Part of a small language model's weights.
Size: width 160, 2 heads of 64, MLP 448 SwiGLU, 2.55M parameters.
Architecture: LayerNorm before each block, no biases in attention or MLP.
Training: a variant of Adam for these matrices, 132M tokens, 4020 steps.
Each number is 500 + 40 x the weight over its row's rms, rounded and kept within 0 to 999. Layers, rows and columns count from 0. Numbers have three digits each. The size before them is the row's rms in percent of the matrix's.

# v: layer 3 attention value, 128x160, rms 0.056, rows 120-127, columns 0-159
# o: layer 3 attention output (transposed), 128x160, rms 0.0475, rows 120-127, columns 0-159
# gate: layer 3 MLP gate, 448x160, rms 0.0732, rows 0-22, columns 0-159
# up: layer 3 MLP up, 448x160, rms 0.0709, rows 0-22, columns 0-159
# down: layer 3 MLP down (transposed), 448x160, rms 0.0677, rows 0-22, columns 0-159
v120 114:605527495506515524491498502481506560522573566483498460643497556476472519496552413482564486533422466558479526534502461459551527457479500482522518534456508481512477571476540469533438502571457572475524517518468519534472506570525424433529502428459503526585533510525542541502524540565516467530513455501565447435471457559493433468545452521466427526510600495439476515452541473477521499466551507494497503529537486492537510483473542512488538478472498456527508555488509451502526495448517514
o120 111:463491484464571514512398491468491528556503535568486600483523482511513532445446555547530478466584478441507542485551543530505548456433558448579459479501450512494525502460490484518514512491413468555481543445476531504491463487478462516442502518533511481539481491490532446589512479512562540528542493430364512484492485496528425465528486464478463456483496516504575511518482497548424504476533498519461529527498563522466454509526514537495558560463479468420584524457498491519562548487538499
v121 108:563449509454524490551458511493525450466467425475457508523496505476510514533510525457499486484550531583498480471599470450561439551568471547516403491513554527500561551500479487470495416500499492486591494521480503471476503482476436525483520505396505466455424431463441511490494527554488434565497486483503533487490427468523497447545513513523426520590501522447485501527632542471521447534504545524435465505469522478519479544495484503536497540517533548528462485498584466510520478498543452
o121 103:501550475527473518495547416407463495572458497470465537545504547460525520527468493511502520545414560524426494586509484503504505482496521476538493461496459449531459524581551479490520507483528596482476435492527524461542442465515510460442556527489530526460498495534507480480539462488466529418488564467484511420421458470514425513540428482474462478533553532456472508633491458497477492529537486498465463468509495470513569512541436496579497464521487462497561540541525491518533499588552476
v122 102:526577485454503501443457440538517553498463480494472484532528480486556531513518505530445487495406515472487534475542495514494455528425462518509489541487489449412492499530471550497468501558506464521547550519500489459466489463476506566470542428454432536502460510529475518572508416552435485544525429528549500550498539540452449604443469453570586520480559495420492487488436484477466491526486507486497516420579467521510497471535509516504576549463473476516524536406492541531534471559519561
o122 103:495470491538538512538502546540462487500529607556510492544601579551489504547465452534498500474494425548547446439515503426545445477521480477464434514512523547485465473514520531531426547444518514436539486475431474565455490523487494451532503569515510529511457471452464493465530521490499467509519496485492584576446476445505502433553495551528527513528487431464544513457513497554488490459527530421547590516529520470522419452519549506523477437499426474451485522548512511488417496459536534
v123 112:463610488489494489464376531538498494456520520514459541422500509568503511561426441526596530480420508485502516448508447504531557497572500558519457533508513509490491440554531459430548535455456455534539520569554465474481521520559466533486505472455536503524498421498542481512522511486458395468528511533517470494482509555455466546468481508478486574509506490467553415483499518533478507491514533496503503427508461489480502500556497543469506454425468482400465482554559525505488558498473457
o123 107:599449512500508528529491473619509552469547535497512457532452479447529447495492530550427521488485431572508534535478474491468528484452454475489508494484528527514516453461517484513530518521482510498453535431462468525460519437480581467444523504543406446423535513546522457500590497516510525522448498476511562484512450509475504454492515560483497524498456458466513501507439476507557463487473535465529502496526587513511511564500492588547472451467515479503502514472503479409376549527523608
v124 102:482475491551472532500532450553546500544555471559569437485517523475409570484546552502482530517468448504400512498448443458499508480469512521521536502482509509516512433507552524515533473471449568531442502476424588449525472568448550500459452528570433592500511557499470535480529467541528526521521562517447556518508467491543505539499530521483467470459415471496509544487535526534496463506556434462442523436465528475481485530459415505572543496589506559485468473486451477519505525536494481
o124 102:508551461480568485516557546461491489483479454477522636479552465553487513496530450453512490523485537421511472428511461526441483527508447493488500494534497452616536529518521491516524501454553479496562520637536555533421491482473470573476434512499473497442490497431546536572465545484456496446521498515457539554472533430522493553499471500515526461493539485535500465418472492528519463479492464491582418513532431421464514516479500470468527524481443541510509552502524500524448481501485497
v125 118:566428503546480467532542454469503517423582499534486552484509431481480477521520514472494571438430506515466486507517411538489547564466501491542519515533534463450495563494520489468543480493509436533508466438502532515410534582446547495480513478439497475547531425481530537502509473443477474518527537493477575548488551528454475467504488631487419496449515506458554468463448528485480524504456462501496552446503462538541497537516461513484524447406505457463477497423521522533560558521549499
o125 114:530493362458485525549459482534540551562538547491490470527535472495528463510458446529454481483497552482524528483480479469477485469432464488451472485492559480429515447495453457492492528424526501589531470570556486473544550494492491449491494477494447551486517496549511493494566561531496518483499524532414548539494488407414544477539517455457397550529483538500468475498524532508491475506486505494532511560495509433528545525505516537543561534472531506540644496528493524478486516525489401
v126 116:535486537478483501474441489526513519496530529457465505494534493484511447490538465479550508551480538495533450551505497576548454500540495485535481497522493453520434578495525409444500474468568494600445464505603508535510498498508551463506471508514556497479507410495588435412483488522446464521476515457469494605446519503460482470526406496473470477523559514448436568477437509528490482519448505482502396457477484468504518479494487511500516527451498467420573528585476513500526480429508444
o126 108:474500463463495492522462489461570543505505493529512409474534448477470488482471531564484515466530527601426491525483493455599490526468506510473468460522460486399469454485440505450544491480512515505488541473517511540544472512550490521483449435486454496536564462473481513536574526536490508577439480567458435467530494512519491462444497507444438551522535508487484495565507536415539453477481543447374528585524524558507611509526521525456534450510538470533517512522541524503495484551546495
v127 111:522496495447448478518526515496526499467556431541555508478528545511513460512525459544504494479450488536533437437478543495613468584535544497514483452522514465472540478465496564590511464436560462516515463502442447561511490519571482492474512516496509457605514513585499543441491526449523527394496553463500477529468450493568531506443472461538486475498483494480506534500470471461510523517460534515455465520563501517466494565491501494525441485492535418518561491517431519501567532508553370
o127 113:501566503457484461522408451462544497462484582441399455488496516477519494532508508478525516538520554576485514545510496500487482491534501415548512501512491452432449475475418512479610442470536467636586516568532520443517448493530523481477541584488469564497496484518489435457535481522437513505565523515504491529543506491521559512452524502515490445455511498525494541465418481512490538476470498515439487475485512520594484513559432432505491488503529449482544474477477514547510516474476551
gate0 095:547444484523537559495521568449491454432504461494480516482525517458539475415492583471534463496485585467533504569566582490517484539459469510472544484470524454539539536462540491484592498447475516537456526534506484506525484520537509446484442498511481505561541452462527462542560493504537547504552498441482543470519461446525447558456473420510441594466536530478499457448522447447513537529475531479506459507446489522495471561554485471496454431462530504453476522501564509559490548495622489
up0 091:474512495507416454565513485510482438462523541469500492447546510503496507458420458485517528510522519446457494489508523506504499452490550506482530493422500513448505554591546556516407512507539521461555460486511482504572534471454521451539516474507575562579500490521556412492523409551522521471436541533554517529555509487500509460492484489514510536552408524542401559448528527427487514470579544539560466439482477513491499501481504454492476477452527531487533443427545453524518494585510485
down0 094:562540485498549538524494478446526478581467553486474477503559446518477478506450623478480550529529495470521479532489516550449495491524405442481559480507469524496474489509435512540499490510583465455520534520523508463491498442517468510551522494427485464492516460560456450537495507521544513505496499527501566499509526503510531480520504440538596418473503333570513459490470497491513502434438428461512526529482523485523450441475459505475592586537484448529496466555514511536488535504473489
gate1 105:506433426516430491520529447542504504477481526488546569480440557493544512500498526493457505482506451408511486545516530521553495539524478478479541423543484399521496510539486478535530515525549528514459506518478431494403500513467572522435480363439481498480470452476448453529526497551564524483486481506503536432528575537500490492434559485496485462496521502494483526512480561468482495565449475591468524464449540544570523544465525549502495532484576481485567442512566476539538486507555502
up1 107:501506481501477554465557507492479493468442450421496605534470436523523502530471534484563525438531429405463490630543550470506498471516418541430543505525471431542495493566502479546465480498530529529493501536487458502507491459526566498480560466485472467464513501504511456505501471550592499433485464513527525440490536521519478516498533537447521539487547455435566491530443461522535520484469474549538470481425491475488484446498489536431541484438512453510579431534540452498543556540470507
down1 099:480522559535491490472593494542565578462467444515488504547556475530506510429540494457543496543495556442504527405514546543500515504394407518565494465523505539464529468538475494411524566498447543455512561472467487504539546578491470491552479557483439506449580482499503501427515534496466507473500530525460501527518523447487549500588525549480465500469520437553481522498521473481485485477461520493485555459417467497427423473525489508512560456496477517505380478501520498506512512471525486
gate2 104:529542484501464513530469489424468523563502474469541418509493477512502543490497474446527564593410549518452558533522482502497494471555460502498466455557489447426505533596502527506483412534447469465419459525436493511523534522462507512508441482573526579404522509514558468434515559503492458491490547439487468500480517404544524501496476514487550523505509480474452519481522539508415533559470513453516538461526514441452534578498531487487545494542495467588478537536484530488572490464498489
up2 102:539610447519503486397444505515448549583579558489516501501501475544498542496478547542488558481470517410532621479530445506516458509507476490519478481482464569513474482508562481467506559480512515551462473514464471487496507558566538491506423471526581443548493466451509439516430490498454473484469500469526502498537560550551478476498461448505492506448588541534504522523462431483500464502486424424494497508561479494484524517512450455407482511481506471498529572501515467487532519515575530
down2 103:476602517476469462490481526531496522511464467484513436528503476509495511424537554486524523544491548540464565483543562454480539447576489568472488558486543487532490523465445496526476480487536435474509494473502518554510522478495539531447481410493527520548498494514438516533409498540526490463565467550477464592507401395548495465568531487445506510476516502506526519425477495438464505477518520480435509401547482508493418437482477505501572514492499503581538560531464428517542486548501505
gate3 101:437510460527527457444498382458453548467523540456471528506430536476498511467446484443556494508575515510555449474494490466591522489561472508591566552511513536528489465470437555399473482495548510464516585473492393526494528511501463570511471477526499457443492497475564520517483539429524518504540450453439466529440502506501541526548507484526572493532547481543556548488519529483496550467502468569473501554497534503482581483441495456499532509495482455534483456512457460483492540466539464
up3 105:483476496515417499562531484522436524549505513568546567564521388523468520513520554579510429488443521481499486519441466443519538520484523501543453488504514534533560550496585473509559482495506538474516484551558562525440478463510503505501481413566491451488552385517486509467561472525506487493499474491413520496490560499552457442514471446528464541471453517477452540507505467562508571530494528451461529478526536476505431554481449580439501434412489490467512524472542492501506524497493505
down3 100:511475472583507430498494453446496511526439536529547512529385448424523523434506546535465486503512468502598469497453547428560527548561461462518518515481516519489453452550529475502476491525491372511477536469493473585471481473508547549533521493507483428480496540470522458544517498521451490527451506458545538525523436464523520495511489450487508500486527476480449472540485496508517454539525530516472521487524440453545565506397564565458571449484543473511480516547503575502481579539564499
gate4 103:488530456544482409513411459548484466477530514481470546520460482476494466522521498471425505517423551507484521492538450534440458517468523558528531466484461456465573529501466569474505489532502497527446522469581504490545533487539482486503510512507513581427488482428456494494462597425405490473462489441581470473498510465527502500464486513477438489580522514490516535533542553481440516522496488477484518562540445541462529582527553444453530561485488504543470596543553469503450502583494480
up4 097:508494536499406459552487506499543488518443493539450475560491524482496479526484456513542527449527525529489480466473566505481536489396524473484448486534533502500476562514468429469523470469503565486501433491513488480539458488458531511465534490459539558556515531580522482513524479571470492494439380525529402509467459530497552491551544464527504554509442539460491552493510448510560519457514501539497555526519534514557519510491517515569543433475551493511491469430535514454552562450399384
down4 100:499480518485486470515582512533564407450465463506549494491499579546582549512494515557484440560490478480543539533446481576451431530487517495511553510485502499439530481495504487584460531490513463512574528564514540491441446515497498497541481519513465561400503514406473485544434535429498501459470502508515516486464480609516509485461517574486501480489527460497464487485504562513477468519466417492502549499453475551530558556477498571433521563473473460481526457514462464502443437535438523
gate5 103:533449520523519525505521493520509464529541515442487497517529534511515508552581508406562480533461511497529486553495511472480483558439480513484542518477463541469521581514519514532492458504531461425417418542581489467496444523505576491542590484422458439545515495499524422476462438502457501528449512489582529463444479529471507524507431467529495475515467489509459534486591550488524502415551449582508425478457506499478504507501412499501515465546535527456587425511500529526536538485511463
up5 098:506474539491464482511412479498550499469474522508466513521474415510553499495513542614483529452589551424428519513478514471569475581519522495444599521506491494512502501491483480465513478530410446559539503462461544462540506545517491500459389471548509436461471513498472505495554430562436543574488576518512539455509501561489495475481521488460506520486565507450477465547458485475449475521545509518494500418552536555524486500449466522473500501466500498494509431415502513540482506497581547
down5 104:505548523522546484483404512495526505523557431526461509383528481589510545498406484471447480598581471474496521430502544483476506496510467551501515418526460556524506458463529524509500617528525520475520509477487480488487507486445480519473486500574509570479508526493532531477512527512549551495542521493452545417520565525511516511504541407514505485421549482508534545490428511536441457531513493489489502497439435477492499522438488489480532488505541550449459437531521451510488474456473603
gate6 093:517427510499405481495533519496505496528524485527491487448458518534466501565562523453481558484473518555503502476497473536596485460521547422559538494526467494478478500559521484519458514533441559456506517434605420504512448536493488469445433506552482509484519559524502519493525550470536555487491499409445489476518570441483485531469532501452489449479561542507478536480498615433508519482515459443489522519467562511496599559494536480441565498538477405527457468471511515508531508503556447
up6 094:530574482540531560507475535530469504570468499543506577513527449480512481478509622531516469509489545448460554510557447429475501522528519527427499506544572503517503452516530471464550473462583452520571463523496517560500433532536490482487503461437491445452500426448499430514465471518522506507488453521461459509415471515566504517538451512487433593496488423486549468542494534530470486465520495517443403548490481498457483466563475493538464522513533502553515422485486461488575549503544512
down6 089:526571496524567510505447488558480501502497490498511490471515478531494517471492446518450507529454529459512515442539559470491544486457541557473499538507482426521452441462548585463578511433668498483469507513478541510479557490564525546524502475440541486464493537443428483526527487462425497425509501505491516564486395519488485497598488463532422501487517489454492453474455480495500520547501494512441451502533517538526555518500491501528436504548509496548500518528488535416429410518525511
gate7 097:489529498558482529540538517490586516495465578540555467459487499479493535485455519430485516519513527550440577440489491517511510514471501512484496584442502493478478532483464507493538465502525442504480525458539466460428487521530494563496480480464496571502457457492547479468555486437492523581558438445543567512521554518545603528446555484512492532431537513522436432527480587429500502531488521531474525444437567484439487503400398519447513481522501491484484421481529530509543476517506540
up7 093:528437465440470402516448458542523486478421496540484556488504564515493551507513527518499522596527472468542494508519516480450452504502548546474469434508453516525535537577498577526484517537465463481523484531492442491430489466459445480522460512528535541477525494490481488520476542544475537551530480524406455528467523509454473445559520527495543414468454508487495583464582525439457571506549521526500441488536481533431531486495497430565512450454530485538594501506475445511440441481559461
down7 097:492522505437566514467485517534482500467525478488475490517489537496442538568491473481502452500519491457553549501481481521535564424451449542450512472472532478481494529506538539528507509559467543561478395516523509446400472537455517520492472440466470502541439473456611511516541491519518595449465474462465465570487529545545470515503459459449475455447543511467517488511505461384482496500495505581517492547487560526479505547485444473486499534484518454454510488490599490575545607517561512
gate8 105:527459421538522512535507552561592541445481396535479543453507598532539530519506494463551485415477462485542470455479521505523473488558514413539445534469482508467421540557472507489448478431514505563515545454497501501541434515528516453501428477509489507492492427465488474414495501518492562526447484507484455513495502489553530532485485503534397547458502480476500536464499506489454482525512482486467426491531484525513580567564573510478491420518452475527558485555535538489518522568476507
up8 103:629417532561470458562505481504548499500461511524460491430537531523495518478533546427500465530485445558474545471514539527570524453496531498521487495448545513436478489512454509536443427455526442540433454552473445485518490566593535515476522515541474510509519483505559543472517454533477526531517453511518492477479525504484561491486564495510461500533478460496474405445400558464466582483518515544492513516501512525563445491523509464466519471567482498516468440558525550557489484446419464
down8 104:446433459552501566501475534482488488536506518498573546509510498519463531505499487497620485480461495511502460502511492480599483484499526436560580442516572515457430482536421442558510511556439542505439518538501525532524482558478455447492445521505405504525560454487496442513576469506507467496459556481511455517430502527489563496541480475495431526509484485534461496536488423474531494485446496550502480516575475539601456519548518490427550421500479542495498487501477438481446543541489489
gate9 100:459517479493415486444508512509504534501518446428512492519457469507475563482490381528527498558525498547511464461503383447521533478498425533497485466519493499464531483518466524442526473566525486479533491496517498525505542531485501473537475458501484511511551473490584446459499547474409507492560501489560501508495449605483537543449462489508504424515595492563432461489482500423487591508599529461461543404473515468544505498533539533527539513558513482481519436529471544437516472512493506
up9 095:530608471482470451434467555525458507601497491461534535538452535576511523529536536479533445489475532480476528498494481525518411481516455509575448449593562412428527526441512487519483525483523529490515452520521506549547620486472504581548538519466518500524465520495453490505487463486501515467517461472603466470444468506526513485470525489533509496537427489497549525554450536491569477446505477521480530510427434475544535469421542527502538531470455498476500505513500479492452500571467451
down9 099:511439542477525482469485527459455452425536507532499512434501560516531500517543534478521560518471564538467493478462563524449455517469533473563502512492484414514495460455448514558421502548540622486511512439478507464528499499568491525499500447470506451491527514438427550506541432489496460501521460534477577495462509543420521500527518486504505549451433486473533528505523501495430483555455559558449445462504464518495379492546517441533505495501490552561536557513473460486564520581518468
gate10 106:593497493522477468495444520514495486462469428460571442481530503559489523562474499502407538487462500452495473468535541491522501545481527552479502540552502528443498506516527578470474442546466355468439452491544436536444549543453498458551566450507437500434555474430476503505551493458470570563521484467505434470451505478494510485520541432548520500494510518549461551532436545475449491545509463470471469492519442480534516521490494584555458470509525545550528521533509477505540500566497508
up10 105:487479514472431533509467514489478597495447454485494556547524480554502515478489459564517470498522509434515472462485511495505561537549476533524542525466464435489539527488518544462514454494479513483534422483516459424525575551523490454479478488569433448522519405468420494490546527479451499559565484412542523399510568516489526521536523445526537508549505496552500532429420508536524482493497487456490513461550483533488470487520498526537491434491506547506548426501543520529435504636463532
down10 108:381510539444567509466455502457561496495524443510434527482547435556490493575572468498511465480498522507450447492476421540557438537482502435556458487554513529441450507447516510512562566485459520474555508533527504559483525539508483441496444507495506422530518477525515592472482399513495485561449502521443573493550492508503536506450533420537488488467519525523495558539551496472529462540447527553459459498502530496556449464492526436538521502464475509557476540502463541515457556496532514
gate11 102:511452541570488530524522556479546442564455565480462530491443489529506518454503512425472534463460412602531452466473542543539535489546490514504561510504545511452504531503490477463474531474408499446529453400509511597569494529457525466489475573534493532566558499485537513504546427473513496454491436502500528486529461494517482505532544573579523518531527474511451515398467454497487516447500448549451516525421504496527505477517547518473488483509480519524412492581528448494545498527488522
up11 099:422530502546493486513530506448525499520541461549469393459542530462559485495522594414528536461484522538498516509491504495477509489474563498467525512621563438477545411532577454535492594567413494555480428475516531529531531512578437542499538468430477508505512480473551513505513504481486521468547512545424540523498447507477521553509473469385504489525534548478449510580473471476502491479498518472502448513522509526451494462518496515529489489432449454554524450485501482486471512470514478
down11 101:547520557396533521526519515517544512490512456543531543536490488580524480544484513544439485492537511514464488436472437514523479578544473483456447469497448522529544448427467484531490455531490500563490548479531504425444466441493503540522533403428502456561481532485482501535469509490433470431500561507451486473495514499572461479497454488412457560388589500434525481546526589524511532536477551489561524542536514462501523484525459481483582518474546482530505514497477548445501495504488530
gate12 094:516546510492474517499413445525538444548547448418533502459481458420547593499491529505574489513465500486497518548527485521505503528481464482487563542441523554544501501567518539472558344462512470509441564492522526511469461489523475458561501519430548471467490469518538534407501547484450499489495558466474499511526505552540517526506522515440545580461509444518525394520530553528591505507474457492454495511482468540475488524462485486514491450544513512489452434488508478501470585482534522
up12 098:496500555413459476508540456530523470511509474533523520550527553478504417404511498526502522461516506492532432471522465519492467497392547602470546514484549476481499510511529427542482546546504566546488493504544571564500495503493449519499576512460531465491487531505586476509440524446535444448475482479473488536499484493514467524483513541544470504519480507539513428407512430493533534522471590470515499477492582524556484477454495578534561473424487541460491499405491582502491447522458488
down12 099:573550435541479516458534536511482479457473430455514482447491496495502471510495402556484513521518466470506462577520439501499536537507560534585508575503527506460520460498483565479512431499500527500562501493443487554502435504534446479513480493464471535520497480467499520519502478469466551545540552463548476488471537458463492499465444485504530453517519469545579555532529505519456510505535511491394465473474460494474679516538407474515513508521481515482517548520468490488426607525466452
gate13 102:491517517508493569482438477510509484502518504537534491461545543421468505429443483493520537461527477561548416435414550507558517539505618535569512467543523546551486542455530537520525508477475557402572474523450476471501476523492452463450456522505513492508531478477537529584446474484555512490498456514450467443484474490534481503600539474517481418580517492507503539508554510556569412517503511450512465543448511502495524548499482559533557505424456536522506451480480444505510480502528473
up13 103:605423593458559439468548568551470506520520548443484533522529501547465474514553518489541510506538512401486568480482453471463493438467439483455510572430480597507518499547511458477475539511494491513477570453486477559482488503481550519466445566507490501516438452494501438475451536481469553514465522521570476540528449535475551538443497586464546542460448518519517496514541431445490495496515506492517536515551464492498464425487472451545497488522455480507490482536470453562508562457491555
down13 105:508520439505488532509458491512516551493504438524519532415514510547518562499440522461524516546493465487488492494485597530491480454458503577552481532465494497542473542492481521545455475523502511513487445527455539477498494482494492474542471482481515508525436502502485541431578541477487500460508467591525488443483567486501485416494418455463484582535485538465508469505436497529394581448541471555469344519449540572473595528535472488487458528505510511431507538518581514487527506523503503
gate14 094:513481518498464458431474576447442458519465460505549484531514581583582535489476471523501484456510520422454504508514527534479549443554523486537534473470522551518512537475511506527465459495468512493490529481494486525502563462456514491558567568484537459526458503474466434458434507556468485485544604424550464485571489454547560470482521531521447470549542536480517582561475556480477483518494502455528571463462458553437452549436437476448472552436472540471520443466480501513544482454506486
up14 094:482553506461450516536520472512584552542541551477524558600481474445447531442492400516562491498486503480551498465410440481472485470438458533516538462399556485506489502488539517473515520423497472495491528595524470476538436471409532513517518479508475494470485521551542530539503457485525578568525507490514467500511477531452491546545514506580531512531518423520467457499564477539516509488440495597536497500465488442491480446476485483524514516514421539461470510598533526547495486491545477
down14 093:510478519493550533506476529479445439411525458506520456401588507493426515496553535534474589555470477512485428545475512479503494495493518547541478518596539502492444474486478531498475581484500472492500497462516500451502540517575466516437510567485553493540525476407493492516520491473506407449546504505477498480477556493530524519494414529573488459414518620513448505499465499530459492533507527515435523537535518565510540617489478525481452500519520461470501464445491471471453531542475499
gate15 097:540470530572507536468518520449496521451543460543534563535520541459540521479467541456478474477434550446493452529519570511537467514448563459527554510542443520492484456484526487513491504492457427516433563551448557485523520431498515512516542488510399523508498479571545393527495434528511519472487551515520467503449499503498545540527489450538515529496542492518489528549479497492355517539468419472482528475444491523474497502516407513499493510570502605489510547481436537555512519523429518
up15 097:545483510575476478556426470503464460470429484468506499511495513541522441511440466453501518480529508517529523555531464511444501459502553440476551500458492500567492511485550512503522514473506492524559573489524456566522487562437510485554490491556462580536511436480487519471523538483461509554491485458528555594530540520468503530520541454522486511414531467490451525425493542511429508437436501498467539471507476528527479447371500570439496477513521477456540492422534466566564524478541598
down15 101:563530487455540526445516519516458448488481560532535502513476460465542442468595501484506544512523428508492453535471443475537456503558530462448577504501453502518524442498509498446453542515514522390485441557520505469526484506504482512533497519545470505581482523511453491550491517471531487492518486520520538450528520414511557558476431426486439543464536394470447582470538501534554444461468459514449491469431480539560583503535512543453515492560529559519455506432519477537545497489535536
gate16 102:464508502499431501505515523523485495589483509526515460523444481518532569490534612393504555486460559507498492476588525451539475563555522473555459559596488561457449508521552471430507497480447513448559480512478468502494410513448511497468504484520490506399550479508459453497525432432499552486503542492521488489488513494475447501497460465477486538453524485395479525502483545508418560470519491459536447471511528576531536530519484521474484509532472422560527504511504531478521517465544577
up16 099:452533524479546530470562523440499388541526529564515487536477465507524528495545511506553505479455469527550522529477474497538513511397494471549500523492531586563486514496459528426452502514512466543512489474578554473506462513515515482423505511488471564488533491497543481532531416477484566507512415509536517517508564536491432538517489422540462449511491516442559447507574459552456530455554509485496458541514504425452538480530530445487537442465508404503532546427474498469552499568565496
down16 099:470476536529506526549524508572587459499499538526600423556473494490538495506548523533507546525496434526520477505479463496500508496523479505483481538526529449420428487437468479483503548417464539527445488506513472503418474480475480490454510479519412445538540547546472527486478467532572471552469524399523471590530517531478491524522482414539497545506563536466489514469497515522442484556485588494434463583540494547531484467488436542512472480559541556474437512441550525476502489477432494
gate17 103:526549504515503467558524491497461578478468501528487522484499532494512477462544459441469477532492429494549472514498513564553500537484461435507534489471482408465561538544478535521530512462492484544499492483539465454518585444444566515516457466496542511484492477549483422514537445540451535495513483541474496401558554473545437470435468461504531419521484506530456504432427520528402513451458529524499538485503549490561514553552543479512464501560516441515584516597533532533448463581511513
up17 106:519538478455495424509464528493523523478493484546490451500459544521438509464560471543561526499493480521575536452495482512544469590447455502477530544547464530518516459503521523496533482509492483441431489499531575477470508534529539630487528550460532494570514499525488528444495513548490536480443507472546482489517477553469518552436541451497493504479480503528524534465419473377528498496500553461502460508585419497474553470402456516610486494486477519442509486502387521486493499521454536
down17 105:468509528501506434577499499384499491485458482509480559519474535508453503511440456493426502512488535529517535559583461463518473544526537523518550504520506545498507528475523522612492498546460523526495434540523541507452523511474531487459455532511515573449493489446519533566547528535469481508471485455486515489518455421453438529423503414498464455405520513487464548527546474468562510405495576485570480487521435501484498475555579501478515565529443455466546490504572538483499465499436503
gate18 100:466475516462559480525492521489471544510561578471553515446488489489517406541512536559444514491423569490463513495488485503468483541455532520456469543475509512474484531459504513501545514509537487472521564551549452461542440513510480476564586475436531487521563473506524467537455529510468451416548436542518530459547517405573435492486560573470476518460477521535474452480543498549436564592518553497469514532482498431469524478419523516474571447421466489475500520563500504524466482474470486
up18 098:482514475574490495484523520580475480500463521513539522470482469482477533444561475553459507529491518423493495406475538458463585458455489566524487494502541482523451557517526533498443540550532479462561449544554538536519490525485473465478475481448464489338494546594468473485549429537462458536505519494515509561501495505454525490496433479531555549452500488475452510540567484459430462529490486476517482528524483451461511510545441551481528515462475532551403474531570576451489497491527516
down18 102:464540499507491520541478453526531514460525481505491495528528444447466462519447469480474480499562532472567502554537553564444458523511546453508470512489499435459441553503526561535452471469513518461524568526504483471540548514470514528529503420491474552492467539377473501482544520513475526482456461581475512472507527521461546484482486425463428453510476508485503461503531624509548587438473497551531489594560521499484452492512461519461500537481487447474512493394588440525583529488523497
gate19 096:502466495446459550533534420541491494501527505511546499566479540498495475549481412482523475549486465543538542532499442482465527543496507479486511509480476522472508538484468547438407511488537489470487561553546453484404372547480549467470487442525520579431555533489486508532496464439491479516539479565526479454432505530445490530541465446488488496564527520592485503460445560455482503526534526486495512523514538543561574444394534538545509480563485516514477522487553507480519443491460440
up19 094:470535442538489461587506551506482568558487495515473532537524506510520464552524479445540517454439562516521509543501514517601482466518459475549485445493514448485448418449481539479517446520490466557458473449550475471482521505505553397507525425476534516509420525525534448427518471514471520519528505494434486511525508495510507472499494466528537464504421526511432471492532492510450519518583433557496525494553510490470535476507542477560505474539448503519584630625454480510500517498481512
down19 095:538518431539530524504464516475443439531448463487552486470536414497541421391553474430449496476521456509537487501471585542541496620449567512506431478514522520521552480512437490521533439491587433465529485466462516469513500471482441519535463550503444431578519464465567469505505497451460519445479570488558503494466531429512505461499475479512583516448490483528537484500553487525483525494500553507498511505518565546465519490518545575479506565517496494521482502591520539510466486485486509
gate20 094:431501489521524519459542493547518528521500485564511570491530466456470430452471417459525513508502432604518425528487444479505487526500567497497564420531454533530524459503496543451500527535491597530446512460513532498425495459536435490524402520488501546524480507549566561520495459496537466443532458497479509524483566558503462423524489480435476488523547495568523475572463511475467555494516510577488517511460456529457521503464437500584514494571523420470492519466464517519562516472512532
up20 095:497580459488540475486479558521484418453522459455442513514480489462587478512445486472501523534422507489443514531548554435460435472497423517550436461562515458490502521565502507548546515487463483541493569521493490492511468455505549477530509513504416531541519510497521533459530542483549358440449525523482562575541493461496502552468537494562519505512553488473492524500498521462511489508504496479540497447510431522452570499586520423510408497456506465480521544542448544473456501485455444
down20 100:533522506503467449461499556389452541536500519524578425426488522498502477482561528558462507522514500544374556478506466434475516469555549484498484513544467558495528443481474545473493531516505593479458516479493495453578528493547471491466520532485503514476557468481512419461449511485485568532562525460516465465510468490493574494553504524482518592430508546505488490515562513492479511523520470424451513554439525452494446496505513454506416523488452523498503520557514580423478513440542536
gate21 107:532473461538533505505474504536520488501441562447532535573533506493425517554505554490461475562555441474510599486520505468476495437532512454520529445476472500465445513521564593485437500481529463539511493479546479469503609485502466518531541531566440515570525456507499529468435511527421396437473462471467503456493548528507489441487497452512539465523472481580509556502549516462556477520496469493446528470525534521451503533543429488498442517517563587541557450508498483472572534503536488
up21 102:562490465419474518500473481480522523515517519520499460520513516535401532512521516519551551549498572469483526508486554507549570515475494452470475493456558492531476469539606550504500451500534513444489524619564464499474445444508491483536503462513525453485516446509505523569440508505470417488489485469465464485415448471521475466495550540465459502517434461483557436640508485499506471557508453501464425515539503573480555486512497523551521495435465449539451482445502492495466569481532543
down21 108:526528567465531426525482441521489532594501553480515562481593507540550491534520492471492507544439540455493519473413491504521524587527470495451544492547494484469507457551494547481489567488538445489535508455505473526460481556486476544547511452574493462491539475428558420552450542529401435428514515495466495547476476512472530464504418517546458489460544543447448496453564494523555558439509513485559486464517509490456455485514457525526574486494458547520477462533449440486525473491469531
gate22 108:476500489457469510539504402464527594495499550467510570522483450466482542515432544519514487545541521476462577468560537502548507502530482456534493515524475425476484522510539423517623498490481542508525510452498507511536532525456548527491479410500529575511535525552464516605539510451532496500476455519441471409526524484534450489469541493468453525417451506512592497509449524518569501498469511439473442418452560492499507512471419497477533501468511521515473518493519435558526503488564491
up22 104:501478553490507460562546484520504504521519476523477491469488478519545542525504465473448486523499532525477466476451507594455560602557509495451511495438518492536491516522511479428570554560528432455503576620437539500485463492554493519515510422482435537584513510409508461461455467501471530463531506485468434441493560531535484474501530519480518541497513457476492422460518509495536546490567522554445429541498546453527468497446556530482500429462553441506446424501505493515517499547438510
down22 108:550462509567571519532522544549453433530447497546439527508541494422537432542467451554429568490539461475566461508469491524512490476482527513448481516564533467523539525535501476528471523470454451499511443465580478525505525549532504554520499568522466490527496502430564542605506457507459487458531483545545483508551513507527471467508456485497486514546446521511510469463473466501392428544495485595513464512557495498519514467506490476529520575498437534490434542445505484495425435487436431